Each number is 500 + 50 x the weight over the matrix's rms, rounded and kept within 0 to 999. Layers, rows and columns count from 0. Numbers have three digits each.

# layer 2 attention query, 128x128, rms 0.392, rows 11-63, columns 0-127
504543440516503521436499488528535532536479537509562472514531568475481408478483492487496590558498610592464492530459514629466494407537536476505558491563511437473491568491583491522557439466476499534534482478494532547533485488488477473460561519537541438519427427540522461429452512477420431433467501489497477527486466519474456461550526490432510509468591472522604504497473529513544556516554
519493531513514459439565514572461527498453547435556422563536443471483452523505489557487470522508528588524523450508505443601423487483473505537503481480482453465531481528513485569541501486547532432513556577579477356496433446441513544507548515554501457531592585434420485538434527567462581511563546579524528472515505544543464508454530542479499509495546503448456513467483488557385500481411
474519523425464527467444489489521499371582438549515514542589619465466479556488478489489621520490483462506381559479513486487519496551518542581479433504512482480505518547450568492468524458528513521550478502479501493464516464547527459545464535478451473456557449526548505575459526393553451504493506494487488516535535429514486490579575536477489502484466516452516508478497588398433510473470
454463526438545494452400494474529498528458526462520432583534508487508472537548552516457530527498469493485470569514500475602436479477485496512493492609510414482512549549565562498454465615446520504508552597350560479487468548623496587411491496558483546563496461438591450516499524489495559575489542451513501489521530452449494499539612515529552471495403546515473480464411517526512569507502
461553485484492602473492537417506554537522529521479555436555570585526428413496538574422509479491533491488498474432520427554528573485517401497463541544488464575539472493523543420483579460429465485533532542501446517534475478564477481595507525516559458529523484476530523624422464518554479509544533557506522463526493458497497525499460545579510506542496521457479414478474469522474568504450
475520527469385496555552502513467469419453403559519475518435472394554520486540541476460556492477527579564560491432540554473419538509534483484497507495585560439520582427541476611486426531482512503550542496401537466548495471465488466539452487576458432570452545574512533520508489502478507531551535421460495424537597456459612411555510497517431564518510528586503514512425517624475491516513
546501431475443521544411476513474482502505554494505427450493592550506471498519640531572518581541495536485611538581491405476511517423476561505449440589475472534502576562538449528428561549504490522462501433521467546482443502536568536463465500520525528519473505428479466456441520564547493409550544463507398427477505431476659543484517495420402503489553515437451467433497471478485534541448
429384507400517553506515533440474529575466445547544460464559525492522476522538524509500551632433479476450541409589488494518502529551600531544475434415550447525491471526463536516488499489496460524631462527501512461458502518526580524513516470467422492580461486563498521471497453495490481512557504499397516437500528418415518500493546481497589515494549457555563485496510510456509471568514
409497547561454528499520537556483509525490465374552476508482529490478551546577457511427492505470500516432550505518474534465515460470563465514534592470565457484455483484476489497525545446494594480519417503469566425532495470536528467440479538455491442478482515507560495578498511509452465493501514471511500524502509508500541477582505493527493422475498506559520497517477525464564428617520
444458482577559512426476539473567553529447553546520490471502534489521482550483479481520499515538565494485492443484515524550472490555602529457467522503533515546483529580473536518456428554525460572513458550455462490473511558484549505528536528494442505448483515492492502511529501548560506540478491509475458554520518470505436461481519498478484557520519537523458502575472429516442517534562
536537550417441500509428528528485494498503569527466520474522452447449445484489442488477492556463495430433461521612532525499466470437524499508460526525499460538515480490517511542458441420504551584489442501490372495468427561494568537512474523405461541463443499518479436542494483499526493435476517528520482568532480516428523583508544482381577580519540564478488513483476489503469536500520
477558558483533511444490535530498492491573506529482565482528573495432474490424533519442486447537556457589484551533571491514429583565521528543511504449523566506495486501526516533472453542472425546543519547494446525491566505502490474479584518460449569474616480476456558522484532468558482545457580502405482504539637512542494501533519591489487452480598578491535495559423555518490543502531
437486534586515471465520494584451486434511481531503465457468584461486552542486454486544510542462461525422479539508564522577488539448478498440412545670548509517554438557529580469476455481602492482459504445513589551526528566592443483467515521447544473589430492413449489404548562409470511490448390477502470516499489420569483484481549504525405605463526474538396441442453558487450516480445
449553427434454460494522509504352503525594419429595579494533566555442521502447477480475490550475478467512580524423472404590489549413479456568553476520493437506480478506526522564440562420462434465573565442556459505476561519534486425514559490536553447556510525510436536428451473474569498490524390513526533529550548505489531486487608484650502529526469431516587575614428457464454446478461
592560521454464516548485502540472524516546572522465530475449538485473420408510527448435508545497449610508461444421583525499486478565523458461502469501485501440564452471406521515508506590463494551579547518536556498514453529507487538486539442455510479465403534541472527543524431374472486503542528503518507556475519436496499506491485504512538435561464385421438550473518471466503539485534
523457475507446505411482502459541448487518455482534471536516457444489448479562457536514489437575587536523383421550510521496518543461526471454428464568547414564405464524537513545508560504514433577568463501536480491538417467519506559437458504374433500547499478559541532484525515462563581496461491547492519598550612502491493492436567466605458504510495464520479457545487458511505525494580
522506614518571413489481467492481506546484384410521664408565456494623481479542448486503496552521430472444472500448481540491444446425473529582534461522481579479577506491515546552431449510579512551557511468394507464543511533473496641473587446474468526567486454534437500525534449481466521470591492436458563474501484501513481488492454507445544468504476479536466475540480539528597468537523
421492514533487549580568589519574501487510523509500472436528499529517535452557532497430489473509422450527543499552463526457466522505463489538446506528507580587479610577567518546508521525518543452535584528452608407526470421463502502559444543401500491415543531542526499521490501508504511611585515517504480401535519531495521472509532494437491443534500550430544548513488537481588365462451
502469498440572445452613516535592503542488520467521549463469598466459537557508474516478552472520482408484560474482516466485491476475491501582558428573492497446513486481487534404532475512478503583496513539451445483504445468426499527489472488518565498515469498494544419448540476520491567508551466539524541522407441530497453477489504500517497549546584527437540522580441415425532481568444
466511452563561473529458530471451449461556528440528577559568479447559518595507533525540490443489444581527499485470471500499420485503516471512534446407369501465565454493586494609506488427446508503585500565489589536458488502502503571541502566377497441613572464524582548490508517469431532482513537583574576504477519452475478477495555536508551488452483481472450526563600516444500492477547
482488564515570540500462559567551544431431559488517495583513479483533447458569546428450541446494531518539488461483571468476421543490489471495544448562441504473522468509464505450482476522516448549419458411488407473480556577518511518471452424462455518522460398533393503569553515497536511506470512512449593608497538504483466425427517495532477519486578453442453493517463517445440463507465
495443506449442566526573543482515492551477442433448523563479424502553477485459489507542411477495548492533492547410437542542559504545469509420510529527420495579500444407512473460448507473542387491488521472513533484543520615476537465510550359454463503524515537453581463422464431576545498507492462560491571472508503485518531466441530513448467489571565376523464531457452522572478474524466
488518476457525528572534420495511577458532455548518476493461486538484529506527467439493587458439563473433559464492533518450441512477488484479493526463550546501501519557518383504466565499509512515489475449500532515504481420494483506471516499520488466466453478495534455518488572545482455477543486492474419442489518486462487551504495515558549472477427547456458440404487530468542523552580
479512434546440427458521503515507531537444504473532511526478472550564487574456504568555461521534508449511462454494522461517494547493450539547500499508442455529459495470531492474523506470619426488587436510502541551477494359509592458466468499492441480563502607468559472444437532514526573495566476586536442508503545479496577504423655522443520477558465471519442483540442469493502556482444
477458517523535531537490500499512471450479431479455413577486529481422533538454458492479478491454480459499526570490462411460481543528507449500492521514544460430564561473466479529452472456521607492486460425561471421514527594513495453546463455508527468512518526449517502488532522565502525522511456539537607468432549484466556472509454497528481452512514420486460554470532616486554574464410
537455525426547485575563495480530409486534492530545450538550505531547489533523507576522531473585618523484479528447544560539462357570479518469491432507509529434545584494464492449529421474532405502566504560463579515467505569392486501460559533467468531500484465476558528502465503492510478493419550494537520486591488556508403497462449476528494516459449464490489534515412497480459531484486
492457513484441472470567488527591531558481450481494606487591495544549461566444466470500446522470440434500462528492519470534434435459485482523464539502539490510534526514527558490503378480466478468485496488498533528501563578337483454525647545480427450486570529492517630507408462644581457504451473465572478480514531481491486467489511518449471553431460568491438491492423578466542501513445
439524471416534509496423514386502512453553485537539501537541550440580511479510489464477538514466465459433462484533422504409467483476469570502363469481501541574513547466485505525475522491563468427548540449477552505477474503479562554512490576477553516465516479461400516587549464483454478494553619470597544529501501488512413496528553530584426430461542549548483471539494541536400518551448
475406484501559452409497534486534509556460534527480535496536416470561510489478522542563469621502480507636531540596511563454471497451448488447460509555520477565497327433433493557576460554451501477416568520460469456483471436531535518494461404542560530520508448486522483517434562470497575563516528495548448440435409507519541510457470509413572469575569498472476453522499481463575431468549
472555578457604480502460532483461419513536626523563528506511473516467492570511500513565507530506426499468464479515475567487502466451509456474378489405422591581492561504543540567571557524477485498467458529471466540495520559454499592427495561468521474502473466553481471529440576469483486572373493452581466565497538484425474446550480501544511575482567489657491532544523480478527496396594
484503545460489604540454496629449505439528382482476554452526515483552471535456529532592408438418474536537446536457590571407561465493531432539564508445555500525521531523484548456450493523498481533411436486493536489538512456495462493462430435441607616436452585517520494536481500506482548471483472520479470481513532533529457524455548458522553482425535594475493471433465435529525515504406
504592446481474490543455570536589472553449553488511507514447454478430578564516542542556504509548437451459460559537524515495493490534460500601501518463503438501524554571521531427537486454618543504379510511622507480586422452588487532483543563502511471539457553472456533534531473527517515486504422542534574457519553517520520474487497421491433450428463523484559456498521475469509578485471
470490512522434574543484563555465539517475515431426469474539505442567507514506432557480492504500476537480588558524480551502477516427417501494576548540478563576517441462448485483564484443499533548419519431569410504537502464559550484517523490438464475529546518531491490507524535512572451578533420481463518494369515583545582490453465475464495534565524523471527497552545526561632535517437
417525493478529553448447544557530561458525527584582477393514500569494448545500589555520430480537533380533493491427493504555458536501542536584429495543511379560475471537575427530518457435520537466497513556499513465483514524473484503536504502536482409500471523472540517505585556442514473564487432546580457452521448566548504564514501555495573473348450486523500573433500531555543548499547
429472559413499486572494505443528521474546565499496469548480493524532492524556425478502516547499460527448511509495513504482492496540497552508542546500501529437442457508457502461456412487513504508457515583480497528525457497479484498507485498530542525502571579512503488443526530425466436501545573526514537545530515561594563489513474538496597486585541530480543529551483541504441443438478
493469478491456580515472539456509493384545423437461504494414433506510484533512512459549518551530489493505485479505468441458550486513483503537610490572502433457482483557552506463444519539456573549545471467482496504508461518469496507534503536427409618414481537443419528489555431557492525467384512542517523450544488497514485507467513494540436471471486404511504468523539442607470563536561
551543478431557439521550491467459574455558467491479501536523516428439536599465420522447476550469429514484455559471468429416503573483479388541486471546474501499483487483487504473504501570451462471503455487549521490461454513554485430499483491458544467525497488497504453456466496538474486474561476553536476425536529465445556463477507449463487449429499542455485489549453539487538504591458
487544583508469471495467569528414514487508506516530497572508512499466497513536472553485498433485452509483576484564463439466480542481495468459417487471354486445425414519455498514536454414457477440491518570485578592460515508488480491528519430621500534487456571469507515542430487546502501549558458463494519457509501486570571557482570515460546483497515541519447545524492529435462434551419
464520472439573486509446486483464481559529435454497474475505358519564563419529485510482393459475477493475518471460499485562496593444458478468472458530522473523500476544449516529500533464489477542446462500539431444531495502560446518508551501520494512480499436480573553518593496537508480440442499463451536534489520562452474565535438500512483488506587632509492445415571394526531385491538
431579551372563514431476468488532488523520536530548529531544444556538436476422453462496534450501491681526550400496487490497466542559482540547472608502535483439516491485467493485488492454492512532501471514416514527491501566467490467509488574468516456446539625482501488502445464522510497464532450429489439499394507412476488474496547497571461502512501535520487442482581529487500470534548
477482434506421459568551471428467617519458524499440521518517494479503527465523400502489544391520501491544515439568573513461477531501436450471469469590488490502480584558529496549505502514518460534455542535438474482498519522539518435523493462532558495463502497519498411536506556461492373538505395492461444500486487451564480405487468483504548538474485525508453487517528555497451471510486
410508551574481512442441510536438455519464503586539545516382529547463431511388497546500491539540504441505555501439489442425465575506470495465486550486554479464515396585487502483457521530526420530543536496496471493483463522428541470496564639433395467494476468460452530481548453473529496418541424549541403477486502576450536581507516527493409548534469506495505511444494500526492563444445
565524469535466566504574535533482553505573460516545532449473473454486549421523549395605521501485559553446518496508495495582498572503462501445481470448420576514507432441532562431471518501467549522560499446447507487534552492525400447517479334467525513438573422419474372522498470384448474469451446472468526467499512471596565486547542465463549547494491526560489550488463488502447540492555
578500531389511419528492464481449448550523597532489496545480577469558540569546417501438496462491569571507540466548453569560553505520505492372497531476562466436484517455474510485533451435429406524521562518498403408404482463462567585505560564536437507540462489466428466479478427560529453512517509468553507416480495453481404573510454505529560535468567463429515481596506423434459518600565
484549499441450537476426479539474531582406567459418577471501524508439494543500587534387453486503518495583424438607410441414528502533518476472526501528430450526439511522501489573522532449452421545564494499523492492451507517549503512497442449415461496472459536479525493494557499347414487480493558493498510522520443504499490478499447459489431515524505562497478461471562534485413513528503
540536432500537489495549609481457472551590520512576573468388454517507434497478453495507466535479493567499442516388467444528517513499534554409477515516548551536538509474396505535492529566529584543472561500452534473494508536475540522489537501425553498484489383511567485417496503540509522503527524517454520498499512486533481478517449479453481554597474493475526475511558515469460507507565
482495482522502445489463461461482479466526463531540412530582529421511510528476410485588520505519504516503498478530483412512487509566429470536416572521517447484419474499586449592545455491461452476492420520492432434420470558473485394519504524415527500550484554494579475556550509478480532460473513502441472461524585450485482500478552588542582502569458465557542552481464504438504480449457
534481537446469552448476477429532555500477484386544585488426475483477558580526490507566506515462515401509537514480474490472470432464532511531534597533414501509537450560477492540449490564524518487450551495448438519584519504384445574470533503531425452531511372524482414417407572486397467453551488444496437468528489499510484600476475522631493445422497491546440477496561455472499510520470
597553566493431542463411492470568519494566632401540477536531445522460503516580537513477436472504431414552469576591463520497499511475512510532489556540540446563478538554548581475468626553482504532497536498458500466458548526481555535532509494519524469490525584471492509534557483429452513427501450510463446496544502459443484474470499452600473516562541483485459457484440483476450538492436
481568454479404523479462501519611502448532515524448485532558504519547494518475436517484576514465510463551483416504514559434472480508478507556477522532569492542530474443520546444500442460596505551496461496593529482449544507556528452441543595460579473582523605561425479482565466493496466498512494482535484545484495392547590456480501447500528519459441643515470557534430559480473457479506
532472486475482547457532460486453454488600463496495436507538516489517490524498495517499466508407439522516503462525489526488523473460514493439439509524458491447475496451525473468561456507418505521498525573557487471491499469468460536474505535548513532471483407465485465561534443416507515412549469492476483502543490478476504476569506533542506529456506546433513528498557520486454533501546
462504618498569481495444506542483545585506549522531544498444547517524517469418450451539506511506486487474579515498493508537457600547466478571432535541513486559557457556496611521482503529492428502577492521561427580359492437399537525464540517526492526520470433454514581537559548540471554526529495510584468553555482549591522559657576457545462544519484417575492498457508477515413611456383
483468560447485532464416488440452470503453445480491518515545575433539529549432420535433474479528554441503463358523456595543497536574544539615533498606470466512505505525508474491515498478540572534523405488521485455555573545512456467557479513478457466570485498488486506506582454581562448514530445545587502540504541492460574511433479508562501570493480537532553544570461449518468437355479
# layer 2 attention key, 128x128, rms 0.398, rows 11-63, columns 0-127
525468492416503426479436454424476516405503465552495438545533532473578581469494553449504532489571516425509476490467501427514506569432492545562562444514474484457474465493446514611517537517529489474475462534462498416518532504439490480476503454612515476405418570482504547484509494465472552479499433495545481485551467475582512442355548489577445477510506464495402498451492487477604479535480
534459473572502516549522516478520486533505424582404530515457585533484602512512441563509546511551417525406472545479516530432453493514437490427431487494413597523462513538421569454442489522505489491555513528446505513462561520532509508483445499574542527469495472467522437399488532517502531430521557537512541566461483434476515550527516487513554480491532454504568548546532581490504538484389
518429494416516489472488531530508476626489543468487467487549416505536429515460578477516474490523536483518540469401492530528588490483558514503464530493534502522490455491531404634551442498439557572496439515486543545549492506545473571479480514499448534504544421465529486503510513489469553551499471524470466545512480494526534491600536459480578427453524501531527428516506520579497530432569
592502518420501470557487549442431446491433549495530553512308432474418493566487510536375445482448440391573476462543559475400549476517531550527518514412461509514445577513448465479449573466530453507504528464503500438481490559447453486502569431518619529424567500533484506437556502527444563533509554488511584443542477471468517528561491523495519418473515561460515493499559520508509496508488
583454359552545368511481446451394547489499518557444460520446504519504489416429491514530490500505530434476506622447436526565482529568488482497470516520548443509492487492530474486480451523515544468470560508524490560519527490514587475489545392417510471455454521535449442461516446522469509477493456497491461503508491485508565544505576503457497553582517423511563455483457465452522424542473
492497509439590480551528525558551480438541506456496539448483523434424445528519495540458488530436479522510492524505539439512506513491471518475526529497468505513476494551500484541552488504500501470492507527545484440557532504527484484545490486570510542484543441558366511483437455482529461494535438647466522538452433554582439476465418505447518521544461474446579469514479477452541539578579
460513444482578506468552446525506549449496377471505507475513514460573431539393501566470474510467505474496501488502528560563468486464508532536499482515497532468469471543550462457519506527531514495480482451436477569528574514528503434498464484519520542446449540522492549560506445483460506517469564553550629515517471589544548518512542543591497511520574632566530439579425535459536509437520
498565487408457481532482474515474506581524491435491548556437449434558521518408466473544475416580535435552446504547495469541498515422506514574621501581547549565499487504509437512509483484488543476601588546514456420534467509532480464503484447501561578462456489467539473515485581535452488560473511482519502451463481472582441481425464507540429557477502489455549467500528462558535510519442
504444527521488551481495486476567501490492471512485469520464452506478501421525443483462517438515508546532513458497495522547464543463530421486555427418515556484606432565517540601472499475512495473521442601461517475517547490498587498479481525588483498526516517545456454521449474429579558502522449541507413495436443565469515562472477544516568518454439511477450520453530420494559512552469
496468563761474517521501460416419506478498513530584560476476464480539565511563531565509492451548580421463486448555505531430494499471473479408474508518517455435469432623459503434466481490542436455465497574547512520503560528534478460515447641520488450526515542491519502450494553465523436522538358536497533494508598415488449491540512504471638530456520548513556505479489452386551557504459
471488512491562440495431421508524452383507488559571528498450510431596529506526569570528455519508520569525507575468568496553457486470475476464501502520469558483592462473542463476475522464480507476555547506514490508489492570498442483469479517511537446553532547393522497536443556442440536516513523491485496455508557501562522577501568529619476511392550505517454525479492532648532429423531
465447422438436528584560549509410462502506516478497428443484474507520512576476524523481521520525498563557474543413491504412610483602478443494479579520589440482507538461536458502481552506580529513543515426590571582553498559585495446540460389450485570522462504506509500461493537484492461488507495477533593497506460490505503445501558529537554509447491487523601545433603537517639502508508
469542550426483485494534540486432488485487366470515534499563475422596500496485500431492462500509563459488453455492454502469524432529530534549479511494476535514414543475515467507528541530497525546561402455491597461471456493516494558395559517479579506476505447513441450446505527508512525532418447487505538580570535462563487447479470515465501375467474464575464506598499537492485535497577
515499498514539519481542526562427524472506506531446486538502580487504531538495537466512480505547532527509518492517556619461529453567428486549484455516490514466531485544510469497557518525450625516484460455468588440524495574462500611516470472568471555425453414450450447393503437508471466446425484503499423496494446548440463547512486462527528475549514525457508491460520570689472526489544
569451438581501486523382453441480496465436475587608555479509485539467485494488421557587491545468553488472579505486480505543509510388412470466444519450439489527443534495474475499485504516471518436518404470499457487579543440505508478517477458561548496533501493484519469408452466574510457511500457455447538492508539542484500524501448458457502482486505494460503546519495418516486497513505
535581518526507467518534556482435503496492458489438582534531494510498459443515464514534500518551476568530428488572497547493590525464470521525537458487544539421505468420540587453516512397484534485503465559527509532556514522518490448604534522450437443520505542509449531568445597515507537544536542529486488525495478524519434497527530571446623470528500487519561609505457497520540479492465
522499451555519471474473546590470477458437633511479475560433469441558409518529496511495511573497533522509465515430527479465581444583493482512555562416478496454509536487421491481586477531521461487550468538453547484498466465487491459420460534492577593547445551469616536473546608514504516520444493469533515566500527437514488514470481476457503470524423529479506485552475433543540552519477
514465488497476539459497570532585527503511471562530476529533368475508535494571527532526523472481520446474497502551540499494505451594488496478517482449569554414500575484508510523444522475504453505517490504474434495520540495527441457512451438489480525462494513513520460561446535507426522515466534530480526476506412638510549517502541526462621502468487555550585454537448551572515496548575
569547460501508510499436460507499452484520566462519538505520477480542482538528593493440544530502540520501452587585595537452435453471537431456483442398553538514403535505492494532514525457461452446536545421482531439503543544406493491506544496532469494566517467466486538439538429606506475514456510522499465522488532444519531452533496458492514496500459555497495501451560560512477550541502
539536523478485624541459545565519561574417479519461427504444498473457474503553498445469509498528507514508440534521497557473520543548494562566429488547578529488379573529520541457577486481494427571462469508485482574613408553465498526449548503470579479477439482516492533463436567484440475413526562501521434506618515507521466504529445507447474481471461459401517420481394542602488419486386
447510417515572490549501470447442508519517578481467534428518455553505557519454521520423510508508525485534534527671541556454516532456522477394512465505561523534468487501503463573496429459572505473576446557524465471492518461534536519497436612459558488509613519441596543436522529474466472485480426501552518494517549478483538550497483562480514484476444492560526517515584530507502583462558
418479466533560492461509549490471416511544561576420552524484497539495464525524444467487419583457517470559547430480502445501487485430477503621560468500568468534557455513448479489524525522504589477469463501514462572481543435475571434576530438505493548595458525576488490463546465577521507500512489507502557552453501589563632488450538518437431507511573540488491501519509418414533526445472
507506510455478537454509545593498466529437609449438516459466490595529476497517522479506408506573475526496515549635449491570479439512529501570389415453490567456456468511567479503522511410464483441465511544528466561545434592516478468577500510450531506561479609534502511536465563457482537518405556428526503549484509536499441509566542516356560510514536495464544441523434482505503549487476
516569480550503475460413388441420599416452557466532500486488498521411432486505509483514560553493519515473566588514473458511518516452538467465361472507504457545517444562481520488436484569516457499512547406526467466552505574575425559453592519476463447493510445502469518536469484449475465484423560431451512514533463483478463537475460461471465508561521443465518472485485512479522442499572
466485452517457422504492435445419474517551512528531562408563435562528437513518494566487475505526372438561551388496480528523466522394470548511557485630528442515565462441475490404521508538469522416500524525418455503462544474488569409488589506496573522555541423509508575521490421476520447522587537446574556484414553505481611455350511528541433443497513475534447505501550513526453482442447
452419475447434485551511531491442488544497597595468438509482469534488442497547563462477452511497406531513557441527458482509575565448512414502376520459525525575513449491556507560502539441438558395481469489528535524472510519556431546511516454497557506532500476509434447491477566539470490508589550487421486503367454488441568425595500533531521454574601519461468525399496429614483484471532
477442378544554571460471474438507490488495524525570501589466416555435544588533466563549510536494574558503525523461523463562452551551481481471492511378494510501518470596503589591549499496544441447475510553677503474511496524589554493478487490537514507506530495532391455481547513546544492513550493490491468526499498507492488485512462445545502608572532445422431571500426422514508526538526
467481553440453463424567598528543518594445519459514437502414558512481472500590523546593458454552488461402492596513527457493617484557572547540441528547469460527415585500550479490577487446465530434481458491493488548456459415470516481409491507573505521484471512461518551434472567540415471450453527506472468565546487578526504481553551514433541478545520515519557456520459507490535523423485
565505491572439481511418539487466493432547487432618469519597452383446523538481449547456468476440516521498481448363647432586536462529505502496577436498545489508500463584477491519549451490589493523598493487509460458502499473479510522552525502377465521468596507487497465531500519502427545420494463572547499503559464535492461481529470419465562495522500495449565547492481486464464489421480
461515494363484481588505530532544479521418511547534478413461524510490495507483526500501439470563480428480454490525529501476493499489502485488551618518578478470456548547537558427510510455500406475535554585537512550482432559522475425461575575473546566468428566509484522484529510495468519503464532485449457479584483581534537480500526541391523468545415433575513593492460501555510552519501
527509598428526434565563570443523420495507506563482492452541477527521507403596537506388489481459528518457504601615481506554482643558492489485490542475561492469539488468529519512545457583451580492496515496493452494427516504534508505515421473555515521549522465455507569431470516514474506591459533526535570488462502521461567499540520530512510449499621519506499545485602569484582507415426
490420516524503507483581467447568465568529471475437543451520459559531580540486522497486479541523559439505479556473466450475464460492540511424501495469502522557487552366540505582519554550442605425496514511462460520520519475353484547476484403481492505434501457500464530480533535413441565437459510514529455477468511485521490527563536588487537402503500561430499539496506535516460577565415
472453472627600401517551467468546533529589452527547481470543486449539609581523433482528537563585513515587543440505501496512481506513435486488502514524568477461503478513456475592495546489570492431491537569456487522535519505459547446522497655574526476476522498484517530552457432499520543481493493553474462502514448593446549516398431583564458451478466443470528591624543430441506449538540
510520444417372487521515439449495466551499413436452400565531558549475474471548487459511488542495512536453502502532572412477448617568493449441455500554470552491567504498500529608490498543478523590471527479568519497449454596510553472483471501486579571474499413459560429559411488470505508513493508498476551463500447529425504545386532520457621568521464467497414496479496483456459475431497
462467468502470460520480475510520513458547514590498498550489566504471456544580499570503524579580529547500465569481436466451482463449458459498516569481597520529546511585512439523474533507517519492530554468595496425492472443411532508494482521613462404439495431489548467556471503555569487501499549541515523519542522468390488559508496437466467519536566551505487522474485482558460516486496
481540472417607552468495458503412503604536584457419436507470538508451452485571532513512439485435500436541487520564562555533499505566566493511489518484531508514542477488469523480513500496519550451474492504451487454527541536499428439460464546513539410590553456578420460517464513440443434549533482429506569505497538487453467491485510548442537432472542571519445518543451457476555479496591
511478534494546489520471508515543508431462484565544369506488547471507476484512458423532495573452520457498488428474560528531462413477501561573586450535503531509463518436444505491478489398511591557574510500514563512547497478452515519502638516556485553515512508569526514445428442488429557496462559444492564571446448528499488480528538511534462525542581442514544502432545506537496510474458
541473478673467574561574419501455582453460375517498455466450550553535521522499474504500448481554557480493553478449453498501432461508554500492472587544555410575550516538548545524426518588484506474566498474527474494490477456601451456570531503546485480515525435463503484493497549518490481418500482496488509574508534539521581575483487454518517504510484554491459484501501438555508527454434
445523488541548545469506501496475517509526495585474552459479540505515552426490487575487508561508533489422482528466542472553525467510548575443550564507586465507537480513548509530547563541511461500511555510560460498523465547468556496470528558467523505522547543504542516490472492457533497495565546564524509516503511506435553532476557576531413619521423499484429495488507512530477564486569
506465469429502528477536488525544518499578582555436473525417514535432537582506541484534497528492501452465541496530585547580514560504463474536502520485549498566501533449417522482552593508521510453498453521509506505476567438500602506547559510511406556390519483456539491510555460476571457519523526498514559516579544465558539536564496483433431483433521452487548480465541544479431454504513
463526585603588514441408535517514443482455513513529532520427438535527483413455607440583517495479513459481489540431509533510497516484504456394413597516527466519505559494485482464460490522556557461525527522517499483460558473474430550502574580505469503470492555464483500477537518516498537496505485474486502524552485514491515484539529502481435596569484534527462493484504524545578509455580
536532513508448492600532554515521424521471565472456505494481555473502511403482561460570505466408514491467542629542530516516524494486458421532477524517389522562419533513555520443510551501501433501509493482459475589528536604519387556482484464515506545473489510440505492515455468492485450624446480431565560459533503483588421451521547519444493416438492565568473517520540529547502516479585
458475490532566431463430442479484474468491507462505636536531535553540453478436475472523487492488554497457523468458441453457523440506522520568528498504587536498550500541461421519437621495532439564530443534456437539400538517461459438461492513489546501552541515479485579429487527631512425446540430558465406555473500462472449511453454464482428462549475549489491433396543511427572413473521
493551489593513533521452497501531475548484502545555512475506498434471484610430545519549517502525539447491475485517477420526369528481493513517499434553518363585410467550453530481513581475446513448549411524534552548426468516525590488481465556481462417497500488477485499443522553573558509506524462533452516540521474496453568493485544528618473556473500518455509591435458490546490481494547
471518523457403531479526453556507471455516325516510456597425485456526452483508459545528549488467437540530525563469512566481473507568529550426448436504526522540423473396450471464504423457504457455532600535569498549487465489541615525468550549517518537524458462490467597548455536482467566482515532480520471475470495537483518537511539494445460444508480553476463523487494490475514533438565
501510561354467462521449425471454502470526508529473504502526565460501505526500386511435592490482544528447485506542549608509468438480459475541530455569482439495479441500472478466531508556563437463529398476553560479531476521536446489432512495521531462432552434501378537541586493446517437552528451485455465500468466450558558482466438479521424501461493484451508518494416576449441476553453
507472531524492523515528545495530560514437492474443546402535466489554483490448546591505460497545535484457515422494530534564440546496534560507455454463481607442517558540469497488459514493536556498488524568468531459604457496457538557578520488618506555485455510444455510515466606522507544402529403484479560486480601523552471448407514412457500570434508548531558500425536446484525554479498
437605450606556522440557490498408425533547535505507420500473494492493450457527477478495509528491440470441570396464490514506480497481554517484500455412527526525499418555522500443538458500505493402520464543565449525558455476516466468510505545558580540439524580517535425557494520585549512554502452546514479507420565414458485553460514464491460482565458468525429501444428490488555452426490
504501488492607508612456526483373513470553540544516563549509483511511514530475424558516463498491530501430506513501508471502481492534552482479476433368442538387496522523442509506482428489525522530453538567542516512489541484455442506521489458436525497440415542461420495515442513556514454557507551486517527547501500518473605546517521547526530454554501512487432512524606451448553545439548
488518529503485430541501503576523425583577584499569511527496550459472487517609572416501467477513480572545479581431463518472589501449524507490433482430513551451517574434542554539571511476433532497488483547479478521490519487484499545528496520588416552479455467529599494527461563502504531508454499514504548531523503496490521401474491482492428492533531497458617551509461505541476535492532
490518513494582528586539557455515470449458552506535546549478503460431486505501503561532502445502485560408488442419536495416545501496553516508611516507480471492502527559556479530429498478494492480491525521466490582551522474413512533467517473529429418599462410443553536510449541621422463468527545487471507533453526557484556480520490483461454504503464536462514481472454564513514549515445
563541422505423508501463530486526495456474505517447401471488547482526504511536524489514453407635549475504477460513460450539494447532559477428482538376418460538442489428554480613547469433465464438500482493512487540489570562520444577450491534566516492470522537473460532447452535564530474495481507507584501513583513545529389565447437472544533513475454458537575497559468575505484477514549
440525460453519436627555470503487560485538573587435464416460495466521451490558541475547449602462504432472471490450494465478499506510449607464493419543579542452460496532493448513567473518472484518519549464515514505456466584531451470500519528568525497554468447469545458507525483510502507450462506517453473563519501518428457497502524445421534571432409477457505470524471450435475552548578
# layer 2 attention value, 128x128, rms 0.427, rows 0-1, columns 0-127
502431511564449462498443497445477519508548532445553547456453520616505476543542538433531542475546534426536550508463460560515520427433534492489474553568526501494545525515453432507506505463510538516507420516483533511505564462521449497470488475492554547464459480571556432462448502445480453508502528429517462508488484494520520521568442559461369451500495399555551523485484467600439469485462
583484505523509494509539506476540573515401433466546516521536444459499553509497491522455491525490496479504439537555461513596492532518506538504496524609494418536447478459545487470505523392583468518567448560562503468435529476627459502466574557433581515493585508501424539544474475473523512491527575537493539427530499539438486495536538623558537452501509539457496537485426398545473529475452
# layer 2 attention output (transposed), 128x128, rms 0.378, rows 0, columns 0-127
493550460543485539541495525535590512470499510538508588481439475500449574523560465539546445487436418482556502500543510420445498485457521488497529503403481512454511574577465452469504539489431482531500522448504454464551510506511486490495507483511563487524459544533506552459533512600448537449488589442450473552476539539462549495519491439487475518473525513565491471450541551550463486494470